{
  "num_hidden_layers": 9,
  "num_attention_heads": 6,
  "norm_eps": 1e-05,
  "init_std_o": 0.00491,
  "learning_rate": 0.00184,
  "final_lr_fraction": 0.0
}
Each number is 500 + 50 x the weight over the matrix's rms, rounded and kept within 0 to 999. Layers, rows and columns count from 0. Numbers have three digits each.

# layer 5 MLP up, 1344x384, rms 0.0706, rows 1024-1096, columns 96-191
609484501540510500398588478496509522508512483520489515541624523474507449523536501500547504468463489553474532552428517503492503430384472498528508472547516527458505624444449491569459469597456543602488493495434500474507492592583441470402448514575504555482445519475514540472487507502420478524
477512549481511508521595514477473575484522418599518531493359588489516526581417398522491517536510566499531485520560554554453583468469495429467464461514461488494479581481562486484547520486447430606490667477564457504465544385421428464517556399561524505455526596632538539536406477521484523473
416535472585546352476505557496483557458470546488475496420455474501491478524524516557478510461499491498489465400482549534427479486552473492602479479548441477517525496482400600518493545501481512585526575479474478483495541487483489562514527440478465503497503553560548348476566429436578474482
486645452502446432533539556441507532497389578593574413390420516454397458503457463505521516476509468536473522414573551452498518490473434413497470609592437486481436542592364537467590452555547569525399507571386483506496432558382319511487468472453519504516517539521529520491528538520507486449
529478578425581561532505465502384509616526553539528524452510415534541478428487466538452420488539471505565436484555424531557517499405505438441541494526513487409476452417528483437463572486535461435468579521526584509464583442544530418491504414596493439471613589568442551548478541493539461513
580611532530447452440535416497564472446550492357516550457555461540487478501544476482467561464583474499502475516453545463490553512532521566547451396540396603593475427524557440458535576530452421495506574486498592485545637596491546409433442548484466538562430497549535586500523486523449616465
520528552497561581584500478533419466521577492538503478435538477445611398488524505598466493492514555480462411453497490502509466535532548446459544455459442457522556485518491486472491501476482432464529408505533454560480528503497490588499487492460492473509516395520485440464427516446502467514
465532473548495454510587527523447442548504445514583496459507566441508442504498464553474513500546505505517495556517607449492566413480404524436488531501485451484430457512591451507519567485531527533493486488525597524571418554507471509510499560547496486495490425550584487474511583474498433492
554507390471534435461466449505609490542544551516455538508450529469527475453463524499499446463481479463459425474466444410485576478497527418542395440536498552618485446458498506443586454434566506353590575481587439524479514538503437514419441548357507470524537559503505573489552531457481464491
487485525472491569541465497412523490456458459603510583511507449478453478522418451481502460543444467528504390479453517497456607548487401491507494436529518476548523513575511490547466512437491547438533488577493468507507471550455541505470554478510485447535562483425523560485529503524484482458
536541512489465541519553534545552539571521494497471545445504475506567541504487525463475471427553476446457421477543510473520483543504471491448538541487489456531519501492511470515531462473490519447503431509564553451445513416428434495545462510508526447504493573509491463480502522533494509533
521543468446493441460534496499475506535579414375466551505356399490403539540484486492521576500507562531519435571532569463528450558559458547529490586498475507538459573461484463411494472429475575519513488520515504507545541548507535579502545538513454564485448582404459522449568436546516510491
512492395584505362496479473471381506516492454484655471445458476534610477546470521509527516556497556436466585593545491541398522559456526520518406473464509517499518461518559621566514553475525589418518520455470513544458529433598411478446433446480568429523466402540480452437456451463495455553
533503447518477500572471545479413529518529521535505554524532433535539538488431494553467519456516422478500539559456498548524479427465517429531564573452538551505413501447495471470539453512521530511509490521556452473463571538488595548441499470379577528419532519540446512507504477525521514502
467572503518452518476470464553488511548469373403454627602549459483496421423487515442530530545573422476548539475542484523516562425458492480514436601406466534560538505512491544573483507508501486495577489518386565463467471468490445504466448416497462474470495465512471511594544529467505451465
484491439509513542449502482563514485482426513531516543539552515485446492426436477471493516449597475467485433523490479425520461534556510470455493546576508498529540543492547394532613430521445538508500490573545568555486398529356522564518576463462568459553636468520531527500504556511360490496
523432533441519482517497460465424477546582563410426527476570403484481465449526501557541565464499432540490466541499458533510552416498520491517376440483504542493472432515520486431484475476586416526608537573552466446512530553459542498545533440542469553519472510606502505595392523539497493507
524503534490499498568547493495521488491534524336428472456538446558482587474515471501466471517584584428442534526473487522543551592476431515524550541446468464535570427441530553578462458428587534526479585473514516432389482548450534427437468577503573441578504524506520508452423569473532553451
504477463536513458524534527558498394519524440516458498509529583499562530448459448455460553493555424490477465495580493429541540484503589396478512600485504461494543448485556467492498523501515544537551418458400512545476515484447420530567505617467428445403503554396558425495503503465402471490
455508526500560531430535547522468404500533473457500548517510490458432486468555494530594469623473554428553525461396478567420428496475478518470509467493473530483500408572492507451521606405503585403471485447488430502504473470479423520466449530515595469548524452461470514476523582487528498504
454498524525558510511487477505478481434615519409462509495513484491473538545482440594508492550509520539472490512486484578416541531486509478463395503590509418411512562542472535523482557460512391403472470432517437567508497588572390471495443601482460424513518478623467537502527509511508445518
527483600519595517487420508507508530544487455554502472540412534503477531494502471587440508458529430519507471468539525444482517449478435432530546538452473527485559501414408558521394599448467581424540515523500461617432451538445506521457557505471457494449563547472474510532602598553442543570
417433527533426546528443612534476568524430348526459479478464452519421455448553576480495579536506478507542438462527497450578484527538524451559508512504514465540470427571455441398498501475483537344537610430420530397527448465490537490489475476456485472514445504548473496503551406421537443527
476477446428500421483513418446550484484495564517511443472484548471542439436515525524480493476508465550544427427471573455497558471489498480447502551510505464484485544559493503552570580500474576558455503580494562553461550567499452412557429457458450492462565553504443540532450533535438441493
493554550578511544515545458456501566468493540509450519445496497575505501438534496530522479478513478581497395475401542521466508482406548500474475541476530481417591552608506529540494614508505485461428459566450539544516536491503531470476490455493502557491456454551480465561423531425513645542
512525466478494554477541509493498564445393459455488501511533572491516542483492425504505543475480481540514540469535490486505453531541478503468493527490470495465425544501412464561549501602485513518557509519495416532568392513456503457404476497486574470514448548484560447428488459510485485497
518515469518548538499526426560530445492592475417490564515617486595579409468469588484538522551483551529507452443522482570515470472438512479523545427543499519430459496561553569474577477440502518413493545430500511482397599476522475479450478579565429542555551586438552499577454483453548587498
554491539549491491483425488458463616532428414425449550454520494533432421487477492512504445555564511447514485613523583418520389451467539482440559502541528573558438461587551515540513491485449510478575568457549507502535484483405495516473489468576502487449476485564478427510590509414522465531
523527565472487509431432546567558489515488536442627439482458580454463403527496485495509481479471437426509427443566477491556542427461491550482579604453544453467485559516482471461452528525434565490427463440454487549441542533561539481473415403443597450497414537483565548516493409553531438520
465424501548484491454577485450479557465545474435428552414425469459545533462479484508488533528647555620508605524516481506515484537484443580495492557530541526456588474508453527586587429580441462465507489504530430462466460454536498470416478427536469477442497596540476568399453476410456531441
492549517584550569413461511531491551455466522422526574604456448525517539496592530450496424545478620463558315520618531445498508535538535566429450479478564472407503489555420509516514440479537603586548485557541468549531499384361582518552446452437503485503494440540457471538575506448610414364
452428449570494494596567576511412419497460549562443648555554454543527494519471442451492481571522530472517333525562558557438426406479441485558533482448508443601515463363522480547544481567519503465441488454509493466430513460463487507644523418550528535524455513571453533533518494474495503480
541486421518503537486497543485538489513529490450489521484480447491466478520483508488520518504545532491519485567484506506425506514449470565516506495495472522500531472530498492509531507510516474465524441511510498546474473467490475517480487537505502479460424516559439523465472507518510471500
572505524395438450536457428529516468473503529533468428570605441428474539476559496503484474592475429419486471483503527557416481470441461505480450625454558580534528516499548440510451483560462430533467571646464550477458529531552511529437464492515446495445558549468515468480510471452547508455
520472480494553527518545404493530464512492504528488521461561467521463500455554504493418536543457499433533485500492476447492486562525478533482472490500490503482478527526462549546563536490476512485502480398525441439481446471418470550475430533529515508509563480541461520490528490495556491497
484530420575489542527502424468506495583571450486453543437537511426488481472524505583419432555500459435484490460519429556467444544481478538501509436533465510456518549455598482487497458441502412562492536449521357523560400555623542537479527429463489452531512447519443623476472513520568459508
525534520441493476382597494505435386534498425427407512499483468472459531469593479479493521443503559588527437440475572552518496502579485445431450527521502540543514499498590478460519521435478424463553632436413531505455534527511548411514491494554542576534515463503476508552488587523419519550
522512438517498439457605536470426470498500352468443523471420466467530509467542405432386524477571543369526604563528560596480469523469558564579444595541435538557475542446472528451505505464533426460605526597497449482543566551493468482465464546475480555406504442443450528444519561514489528560
455454496454443466539545380430474557478462518550556500523483492568463521405464449551606439435446467544420511568487428544506560492545501475545495571478487526528502520490484596533485447595422535456508458538463486501491459535538575431379513548495522535534525529464414541519530483518513571511
457530529570460533517463498457423545436553485503517495499564453532481415485514551402377565497448514465419461458557441559476518459413484495439506570548549532420506479525466475435634579444469561537464526550559487505479465524595517494543498512473550487545454485474486544543542605477531482562
510462402566433514367492412382552580548529446428462445452553454490537457483594393516588345411550458518504527450527550497514516560446524465484448530530659449522446591460454584575509565478463464497525459513578575528531479510582567495571583531505487569466458515504603508569517506503487573490
537478499521486569484475560551450535495475389467556444628520507478546497446476455424484564383506546471507482528532507548632547407485482470486554501525477485471492520395425460547539459461527506507509543599536492503482361460429438487526530407396522496592486512534502554484485353460542477543
492500553426405486477487608474407542608484500382532488495476524550542466375513518446472505467483468513504512494562559400526395540485492555444414555480528594425526491558558491443451483506443447506430541531538523637522404454508566476522506487456549490484428512492472482528566575477575571509
430487493520511526530453510433472490525479504432516493463450484470514489503544530520487533539544539563469464490509466452482553514499428484527498423533508530457524501487450494482509435556473496506590528498516517477468513509428496479520535437506455523478502484458469530518533449502453455430
537522475485597535533486490523516571570516571492475483498492431530606437431517520404484496554621568525562421482443554559491547516544488497463419501467528430499481479372438527502556456531506459397491565525489415499508511355416498535429448471503563508429504533515480623593548407431477553548
565476491526549487452421456536472556539518504485548377558459497422415471565430506509520540542514501548491490528493512499612522535429457584465541540468466442461611519398450514518414464401478502438502465469476510529497494559550518507465518551465516519519530365436412530545531532464476482513
447485520440532490569594519527552455521536567477538474652495421511465492379473523502483520534486436574571516528503553476484540457626458506533366448508496458527600508484416464459365514512437555540557517567474574549526485581532520512567467456525514452457559558433573478448529420541476440474
473494532476498460490514494545534574467556517428502586478456478557499544439541527496403567469511502455587515555465473446495549489593525461563542400448433439462443491581459537461539465450516500424426464477521531533530574450503504591483456490470542517443459453558502447524529485475424519501
607516473466432506464506499522468496543548497502537474539542448549565492545445534567504513528466520463511483569549490579478481430525520473486635554522443472582486428576501504546508512457447501453419601426429568469504543553448455568519554449522486483466537467368478572547500579480449507635
502491552511464424544455474483561554577423496481528512432551559512534543543553432434537500505477510576503562541619533481493475524508541507481540532472460485460495462516572384472512460465611595516411543592479478499467503475407463514478562553467434525479526485495546504476520433540428423513
521514452384459559469572510555526500490487494458503501458548479471538566503479473476522532463541507533517512533484550458559552330514483481540543486527481456468502455459508555564554524523465445466516525559538558496544526540544519476548477501509441544387495526476478474456533485600565400415
496497464503559498497426489497498479457510445457488551470484531416502505500501515562492440482446515435423517484507434577509495519469526502519494578585516563611480384468425511472567477549553523530547475507462550599488615545478496490597468530520510571551528547474561483503475470500528435484
534495610509461524508482458517512536480514529476486538512459521561501547569540510546523537551474428589484480488433504503511540498431460489476554494513525500446512468480485522535480458489495532446552488499445524520449539508485545475469539490536500462540496489516489514531536524471496463473
530470443537569492480525549540576622561507449484468469462419475489433614586595485521529488483520533564452547470535548498432479510489519441482520474606465499479525469520446469490466557452509459446466496548390458552599451516481476481460527482504358504424577476515473568415413560561598441544
530485427544531528437508527493455474621490508454517539431464471535492545530558416502532580480537542509499519500519543551445500487494477463523517494503542520496524589454412589443495510434573517476569552524431447567556465481508515471496549487494523601566456541534520473593408532594451578496
448535514588544487527540424500531445537456510531449530588518479454546505551480488482561497416542399530526508536490547448450620538478490521440531519600520488497531496520530409467454532507422512548523435468424499541465547549470514464566512389570476476549592565462493487535522449486522428380
397466462538460485514498542451533461459566502397562435523579470590451487458510496535536402544436501435618480526523462474445546491484455560538467487508530467529495570409454559495583480493445541388554497595495458451396492566496502563525498510389512539633510487470510494527420555576436488467
467531534460468561385497580496504552470623560524457481445510581508448437479453384486546527515489450542564582649540561529462482474509453430505425512481445519515490509396554538497484426543491560512516397459549529443511579478515512486505458547515491499390527472404385479423545505484460452431
466472604463536419433457532472584509516479535489533572444531500464563512496528509538548618507546594557476477547561462473510497476445548543519479477519485473524485465508464447535492445516499463519423451503514542461461517534487446517507435499522420529516558587497538532416519511482513475524
530576554510453457445470528552431592511545488489529558467489461473516497456606463487468499505480536507456453450489486549539492433503584495501453453456367492445514453395468511552533494542530477512443505471436418493404548469557512440509533516525476493375454502453482540488562525501486485587
456548446489626633493370479412536476562469500607513588485391528422502495477440442444474402477648604536587419502641456505571486523446360468510459509441464526525461445524417417439481482487461422513477518469504461482430545521429537518512504441442555547533510560472473467569481562530513479470
507480477481481548535462464521501456395506466455543509451520402527559466493486630432498557525544504572480437423520536485539449586496549490384494541533479585502504481606569537495491525535478462498487439434488480587595379450526468480489453510517597509491416512528487552491500503543525476549
509448532582539452476506382444549490514518545442598503540413493389470542470384486480500556485494618546455536565428569465519511502515502575537407462566517462492515639481570540547473486522527536501507557463453535502443532446520464439453502547525443586481498527513514529503461525506516531563
457487461498492586571393511567545546639438561520462456517423458468503502462583493516462491390414448492482539461558453541480444468429478438568554484508410539473458508529469559447539516477552398462508515452450455491480507431479445641459400484517498559470529428588509583557476555417528446355
487573567468509486434468444479533415526472514501522390583426498472377570485491502503572451482567519476454581501526483400428481443468529490475567556499450424558466407581442559533542571504475529493473577502580459547523424480509449477503496408468422387555512558574583502501501619527524454567
420545441518468448555550466547513427485494463529457521537434446550492516502502520600466427489431471561454473468469554486454576507538507458484438570524522506592471605451546462505510533561475513465513570532452535589501452494477527558494482591534472437521566545536498508571403558594430510524
477425428460477511556562459497532498514431476661442501517420533438498582529492519413616417512590532558499519526498534484462517497535441481428512476418353442456495466558383451536538515518503523460581413515533516484415427492413454510527485502527571411534651450482522518583575554474419511469
487480571425463481468476596514515565431506481439446563435478512525416512627423554528606532416565427499494448587545507475467575535418560424461458550502556417551548454411460457482541501477555418421502408483493473491489510534441522526506519442509442545560487516388480392578439507506406510448
625458505535511427457528499530488588527468580532538442449512481519538455520485557453370578552471502469419481466662515444441511494487502482420454454505447505599510502458507575455498514497491490470493431518502390519495514575547484486415429506589558460502456473488527549477416517492407486462
471471511422472486398426554487417551417437523574534644514439434547490405499449421614501559549505499523505463516474527492589514522568516542492470492446395581558635496436556572553532501537480520592446499510501500509468621492511522523481533514508471377455498573342453561511420443578553435423
556508499480469395571523511445517512566499488543522517396518465434534526356513532561483580430494472581606456467593439432525610476540552594431534522526477524489568423554507515485466600512542488396410450546480495493461556417486520444520571490463493460512520515518463502400436527451532515554
476501569495430549521487529533430525459425465469530520479567469573502473519497544504498563503498470594534544529413511481476446518463584513558505524500493482626497539551591523490539544546527472418515575548467522490515420442555517471451395453488543513583459473444516437517516496554513448485
436538583539468440448501481496453530554465476521592526417540465533538493442456533453568477519443561460582495478374537534502487439527484450443427539523448483470447501529575475538560489535465533408502570518451467580560475535462566583482545453521483544517356452445516440547535466513480563553
# layer 5 MLP down (transposed), 1344x384, rms 0.0512, rows 1024-1095, columns 96-191
508527476505482502494461568476546478541530435458510511465445511473498536479526388487477513545534598459467490417590502516422471542557458568468485560462547541515489435486526545465524553604559487456458479498489394564436485494399475565516570562472468445501528465451502462484551543505569493539
557468425462538526495506542517418403464479546473482452550552501576519524475501587510523543448435421563520469603529481560537452514485481449552514499549522467492499462509447481498417506511554557494409377555513552466604469504586513510579466529540529504577549408440493555544512447530429481499
532524567422464618461528506513398410538509483480478473576582450507563464500549484479467414535551541458534581633500470444529461459501557547396541460434583598400440474587592490490487457473471519440440487502538442461428477504613567558500563468500531516500522474465508620557490541482522490620
546463490489538543516481397514502435596488448471408513574532445533535537495548489531440492495572472447617518480471546399516456508440588507462461438356469548538617451483611543500529481427568469406478501498548458502457520514498553478538431478497540499454470493539446590590502471448533497537
504482511520491559494518443530558486480519541531490522516563553460547483478594425479406560444549440511475526536552414473456450478571483562563577600516408426487619577463469491465564586451528573559520355451509442424483416447403553589554556488471529406487464497508619437509505406487413523547
371457527504459546547535500555533506488444508498453539511362513509522477444531477445538474609429417425478479584539467475566511606506448506453558539466481429588462567566463529614536493473521601546507506556488450481494480520513525525499495551499489428402555536571519500499421515439517548451
521577572475525436483523513489514506536447482502437516515391466463389570491484590465518482418496491516561590594471530515524471530514512540612477496538497491478470539478578462498519507488482554562440572518513478410431423470524492543495462402577532486465493563392543485499605461535569426403
492510501490580551607462492493547540505585512471528488517431458533539525542420547442550495612475440571501425443443443579497447480561569505575528522488644542389548548477532454496536454462413517513470553502430464541426488526471480450488589413502502502417466534482374417493477484524442588533
458473507523556558410573519490506565497480453499545434488543515561489446476453541488556494523637479517536438357553499520490522461569460568504613511435511461491456611521567512489535383469501501559539480490566588472492510507485473524539565555519543484513430404528492409522462528456484531439
615479568465494454522540565535458475569547535439473481495495526459445482419508501465508530461486458468467549507516496519549428489497543485522569594485488526510541505459498422446464456566485534533436436537475529594450521484556455504436424482510484571446475527533441518469488490531550522507
509456510485516509470446479455518485480477467509511456488484507527507493530483495494520526547485531536493535495467503533505498516483517498506469479511451555508475513480484520496533524504427477510479524485482472478523500533534493492490517537500467508507511465485485524464483474478486519496
511549540414458557432546496466584480431479488465475470440517505512502470499518475533498496497497467495485558452492520496439528512560494496520509457498574524439538458532478583567548520495484532503478495449480478610449380538530529415499502466497531453528530430549489525555390539554403492565
506489685544454564491481541475550462476612567574426567556509521544491593435613407503514443481521553563558498434423478512534420538471454456487574525503638482529428493446436464415528364495499402569493456557521487409531463614398534431497462477481465533417536566478559480498461564493582546479
415497466479548457461577474483491452386469437462507524433504420525444478445550449543603511502471542491502427462471546507494559529523510497518446457497507471505492604502568519464481456562481497479540509482474578386550447590543502466521518501563394478499462543510545456477579514576581575521
559437521365546565463490482470504425498464560515355541602521429465551566492481557496472488515526587545545509486480473606462453500521464465474542493446550498465469528428506436493489540441593406463532494468497561580486432523451582411561540494577475494444536527437531466563550542542638567459
501502541562468547493453606488500488614582440482483441477486415451438414595521506487498478492520594505568427485513441504463562533485536518423537522423445481468498553575409527435596440413562521488479503530575496422556519467523369518501489459559482552372402524375472425428521495514505527550
499502416510420632494540503494452471473498404519542575538439485519550579507449422541534435507391506470512432516512512460465467608463533557427602502434559527596552564500491480474485562494488547541445530544472512580520483537513573475443532558477523497433564514480516423474584513442593481476
455517416415371462513509547456497467504397498470526415463460466435482543495497473537515598571497470522526483597616550500507479412460472388406486459564471426503528640552469547424422443537526456508484452473529541472491491548570504505490470418514534469420488553512527514513564532555482481392
494533483393508529493425482635437483523461541435512592430509441486472561503530448502555490535470497501497468516484444464480444570525511534527507483548467551519392564491514491548505463462600446491453415571556512445510564498481608490508434478554569564633480462505535562517524561525577488425
594547561374424479535453496540526545452519528546546465517472475527626526526507467513504507449503487482451490468504475484411488550555487430443574539673519401519434519515544358459448537533486493630426440485490649448543566490472565517490497396553509517594530470505599489552502438433429544438
555494462499469550474530569504571448434597485601473483554406501444493476503610470380541487463528638452465512456568459518445549571547474483560620491504441568464528381493485470461459491542451648536554463498476538479494489485467549604472536405537554514481484502389497529500485481444486568475
478540505538385498488580446531547408519487520494454559563561396491461472482559507499468455464533608397477615565436491550471485602427558516399412499494474506593447490509548446460526552551512507564421570482612471423541544522464640469521441451449489547494486523499531572485578393481447492417
542511497459420427527533433477555451439540535410561461422566642468480488503420427521488452515540471454428514612512599501518551367524402476547544424494489481490502443489494495557534426490541389593487495556588470528460488544521493477509523567525474516442542561422545489462507574524521573475
543450476606464484587462537502493485474505461483519560538524512483441473564476578529492491561465461446489545425473470563508481482518538551420492518537510601555480423538515512502465468502556377443527525504538511492573444376516532513535541529447534519493443505525521560549500338510523572467
442481510470526448446486486415402506458607457487494459524534516462538508551437491505528539529497498476419635443625390450419554348527534448493509500529475589480407545487552515501487418574499542455489548495504546554569452497567433475458526413568521509557555525478561544493482534460481490467
486411515475487512515478429459510496504576499467448493419476416564502465559446598490587408524532482486561453519439506437469546520382474459549517388499498578512556495544570502568425538494454485459464480414556548468404503482489505539550481458585456590526535435472368536597553539513522510508
444466560554419606543490613503522530481553494439457519525424559477451577571527417492399487486476410449452413568472484477494492452533518521548444531465608545512537407513463513482526434471531525526421499510449524498537399539511529577504485379381520447478479480516424542448474468574444350413
564487499383435548459381445553593437511527511522472519485487504496462530511453428486557366449482542469523635433463532572513557499468534551514561525557489516460507574545508520485450493524577397469512552461592450493505556427612570465497508543489446483561412440368527555545472492528543504546
613511516464515435483521471390529486444546427528442503493552515437420587517486542537461545484493522586542516373422603517490476605483511548551436423550498485438486501469503510466508477470474451506451535501584477399530450480532508482471612587542488513534544502469545496466479552496463474545
415581469525533463519443513614497507513534537471524460513488582499465452490376557537495529484525543610530564420498503513531497409459529531534534477582483483532514418442600520487402596381606486385526534456488507464532395576482575564544562540436589514446480455529528516411586473554484536491
546571525527495484492497505505444537508577515506480434484444464502521498513524460508437543525454559531488415497608575453587496545576470519479525473493518397453484488527511383375545521533594462517503484474460452572461517528565501578440511558535486569546534462494520463517612472511537484470
489421473554450478474518426529468548441533413557575506370440571418462486489542593436429548580460531469490442496566516436484466504624515511514467473491591537442505458517545508443504529513504490614554461553558525457418497460474483515499446503459414517486476505529541495518546534514570579456
481509593459507538480509505548498498508479498547534493491542519523541430537527459481477529529431479527509507467496503489559462426544514506455530485499526488499499548523517535491469528502491457510503532480507476461442526517466515491535494494466501554504562525494601469511488501498499563493
512487443520528497437629487449466571534421546431494495421502491526628481532454514459532556499521506482422524511490504518492535500558524524543566479577493556465473443518424501524533491453546446486443468409567426503480478499533537504546481597535554512524454524586519484501493530526443448573
452501478542445459459490540544530474487485458502514446534486508494469510467486507500542473508577519516474540535483535479528472475504462467480549536490485504522554480560503501476490542498464485509508489540449548539492505581562494466508499499497473479520481468495513492461514472443468460545
565426571422496475439446563489522542430461515458488451506439448562551448521472466492536463482482517514453492552511503523530574421463474545565549552444599551495538552539505586530502455554451554481556463512528607446446569503443441511490545458406464514473442463545423464509584397414458468467
515596470536528477486500469461460463508483597482597461440527382473609533583513421503511471555502493445494481450606355551465523420501606363464487517490519344474464485437414400553537514432487476513589432566558539436480474446574501561510519489486508507500429526505558529439530538541507552494
499549554529449532519483593554520437405495621497451508476618506498465535563448516467560596469529527511501536512473514474503613554510501556563430409402484594405420490502566532497581515451435562469547495431516532521548473587612476561517580495588467391539471578554544464541520542594443429506
604528477440523491469539563501548451541496470532476437546546510473496458585482559533377466512546515529594481418445536468499440520436489496501494477559480482483396556497537400451536597561540594528503519490487534579418463504449455524555486348520421530571491450390558444520463554574538543502
514447545455570517433501490446513368490546641461432546523466555504469459561474466588578583420539528475524507555545533490481442549559498553517477543490486459576468578500619579579388477490490504526574441507473502488501456524347473543528484423528425534528517498520474467521532470458507473433
520522570459449499557551562463533529460488469521566523554535534537479599558402543555456537474518575463426391506460494576539490417631555541473470578582434463426544428557518362483475535455437559451401558518447462471502535521503412502501516484504480530463509471467483471438498472566565426533
494501492537464536446494423548590500583513559543429497445487446462435563509558494451562510483456505536489443572503472499419628504491485528415471475377412470558514476464565541578471426529450599586464476372512584475520579458507491553502567558464413446515464480450522509517548606520475544531
473401591501509585489515550533478502571493429379522520477492505404442464498598470444523478543496514462463400483420494564519568522352430545510532502524542562521396455573527453447569587412543392468562428530549431428474516515552498474492542556571546489581444438478464466537501550588479559495
560440466516527495497449510598503477502483493442494437487475502483477490522492483524471476467523496519481533463557470470455481556553467468514542464506415572504486467509538585515517524525563510453466517564516463509535508505577460547429464536536484478530469412449495490448459546530479537577
503509575507530519452387584390521525391502452469553582434521499412531478463474580500584529421507521512501479511500524518515511574480585429451456491583487553534519446513584448427480505490554541478435470462512491515516445515544569490449494472541505420530539548470457381434515474452477551524
501458492481517474547530457544542504563475506554479464438535587497480549473501452478487442525436459444545449485449592521479559423539496490588485554512527515472459473543556536602615500524448448437452494547422532485521495434509475575527448399528534518479507545552444412456531489587491456483
496500468493499519443462466464396447528589520492513556382472575481493509509602407494486473459497558457453518456451515444488498543451521514504508455465514473552400515486589446488497503518508609357487515507489536393529537355444410522490468542541469527520538388566513504562543559452570510510
455529524475536601578517568471444415528471510509586392556497583516514510528498566433497458607495451609501571502446530495400509502444505575551473604610555502387465521477591471467480423535513513599427594539427476395467614539575502512436462493451524430548493467417461476431533520506578570549
452462531510513566431525474534472566424576548492552429449517557407503632427471466521572515522477440452483500413478525493525496511571554466538446454548579461340503600473552495468530451558475465581465439545547506521555493476597510506514548440466563465513462515562626530421411540530464580440
471479462558459495400509460513503515478551543523592493593447482514494383425499562512440462468445476447543457541496451502494501479518477467583593468519485482512585479466446511496484594458534491432534457422483522499482518471646447471548509489474473569527481450449504492449396506464549597484
373577493513509418552524468463608502429519609490509516493513530523499549518518478396559487505468502470501588408422460571461482516513422413475471524522446570494518552472617468465476485476405596517525502503482507510311559462425536444480507478496443527539491532535401554556481484338517559623
520515490418475544516547480433496589499506509503582505529504527576419472497496446442571532470498533610492479514466487434436543568553491496451456459448518545505507533499551459519548480532532431470599482538517480495386397416513469520414526441504480557421473475546412553529517538503434572613
488499412519468487448436477511499449462541551542500508511505554451506529483502482492500483465494466529486513552581481490504483432515534494486467510499492547515474491453542535489493554474551453512511484507569572536545509468522461455482477503471504511498523475553490485440465510485487535474
527500540523492514463491501474395458466486597424509437495526452524524540507495530558353563488491500481449545510522445448572504465474526521505454480481566597459537543504563514430485409551576516517524518438511553427376533544496497456617441503520543506558441546453510514506563441416498494474
470472531502515518487509500523469518538421615489513428562494555472520535536538513434415552493507487481440617560599460441496449487447494518615433505401481464430414525525463523618436583593512548407493490492566471439468537469548562481474516491576487435386510389461433424501530471519547527510
519498442522598475538483638482523581453523462516493482421395436534548491426352500530437598523511555464456471503568361482527532428518441525421508444461506512472451446556501455462503464515459506490572488533433455573432457439520558479397452599550541466406449448462475449431500491476455561596
523557563547488484468490493587462498529472539486400541450529518488501542543502462516442541389542458541455450423456462454492487534464517463414481521470556551516405500528561498454493416527441547518540515472468443465531417473568489449548498416572439455513527506532520454526482484514536570460
557510545528536509508533463479476535595512450455454500507454414418451566486459520522537487523425582370509612440439554482551445498474581508511505514511512637560451355585488611519569555508539516577475529451486502470504421491530508505522523468515556452425541498504517488543456413478592479557
452473406487475516517444526497470504425508499503508456493496495499567526510478451427474391476488493472505445512457444444534569486496411518465476507554498468529527511432507462433482560547558520452483531532511483515577517527513501418455415470458506420474468457488497527554468478539479574620
516471504464459492508475434500499524524530539397479446544617532477481441496517454489424523512560555448499522427479429531482487480435407387565508473529440492531545554547518487519464468531496488448519504518481542577561481517506490582555472427535438465464496477496543423520459379545408543432
508517584587529376449565580509549553537506570458489511488553391556588487493571539510522574508500496480532529558511538416497383376429556475400493437451487550472356463510469465570495451542541520492529426472520557517450452443467491456499598498468488450504504443486498523404478457512494414378
545514556522445488467442515562494532568494518492501506501510492539414541539473410485458428515545505493523539420484506500512514401458462409570496534532496525589473487512499486569562516484465548448493488627466512487453520459448587514498503451458508534401592424385534475532473476456505469509
522480492426549463494504534659554516482406505524481390499661436535498486529529512521428522575513428428497441554586472468445475647531574450446504492484511494489572448530465551450487493435599520503455514581527456554507490548495486541534475450508493366559526450529458452508532425470472428419
494554444559537484473525479444497510416531473546499566429565546513499490581419507488481500521548505551458478495530539442577631495535527530491483558473548450539526480518559485498548468496541525487511473504516519509532506542477498397532553485534403441559442556397546459342558469507418567628
572421386532519516524493497457516511542538380536492600453503502489573397519544517543478533499492595615549567477464597485481470525494582493489362474464491576484539527475505503444481449519478404481476462554419427525469516559468649421533475518598514507426497418461405485543481372505470585450
515505479482524504373453506328519486517521553553558554525572479439441447490429445453474486455551538424513462468515513487476540505488543502514525495436457514399586458551429493503575482510503441603528389554540500436455619438499518434579538490431471559580471520543494484529466460474565529471
551490539518511477422506530482510529437495422462501455476512494444526561518531492568302486569388480509437519468425450549559508530514665506563463579542723515548504558477541524443551460470473501523463572519497494510500579429647441464496442452449465559414449544422540533386563513497590406464
515478513549457515480501451573477513516495559468458418455480491473449544468521561431477508504448602535544520425524520419496549458461498522560522456513461529506501551468542527521477404434486496516492514556461439455497502501581498497438535479458633426508443489541471461465477408516664471605
381575495477534494561519491431557378528626499440452513490509596507517511495490522547574524472529462491549484526435504599450484563547476469532416562541531515464483502427509548465500502515426513538550454549515526514467552496387464506495600513443527495440540512542458439519474443417525466524
460477469515521447500544475542484594544568531481519546479578455438509476570521597510529460476498468520478584472482542589480542470518482568449522562459457431459560479550492498566420543522496441537603490571484522515530420500442542482517592537486713458466559485503527506587546502436570504473
568519509506487538421514516542539486470489399489499531534566544459387450556539415500537458482500581510508463511453530556501453552543513464570421496427516432479509532486459504566603407592521571543498524490466475533500467536477492481474515568506478523555449523551461617534412582540521571445
515550403477502513619515488429488449444510535495526532534491443430510519495485402506471455508553574452419446544542556549495549493493443494459450505566518498392483491528513474506505531483476534487520423468532465463476584489523463525516600478564520488457493522608709408480476487494545552469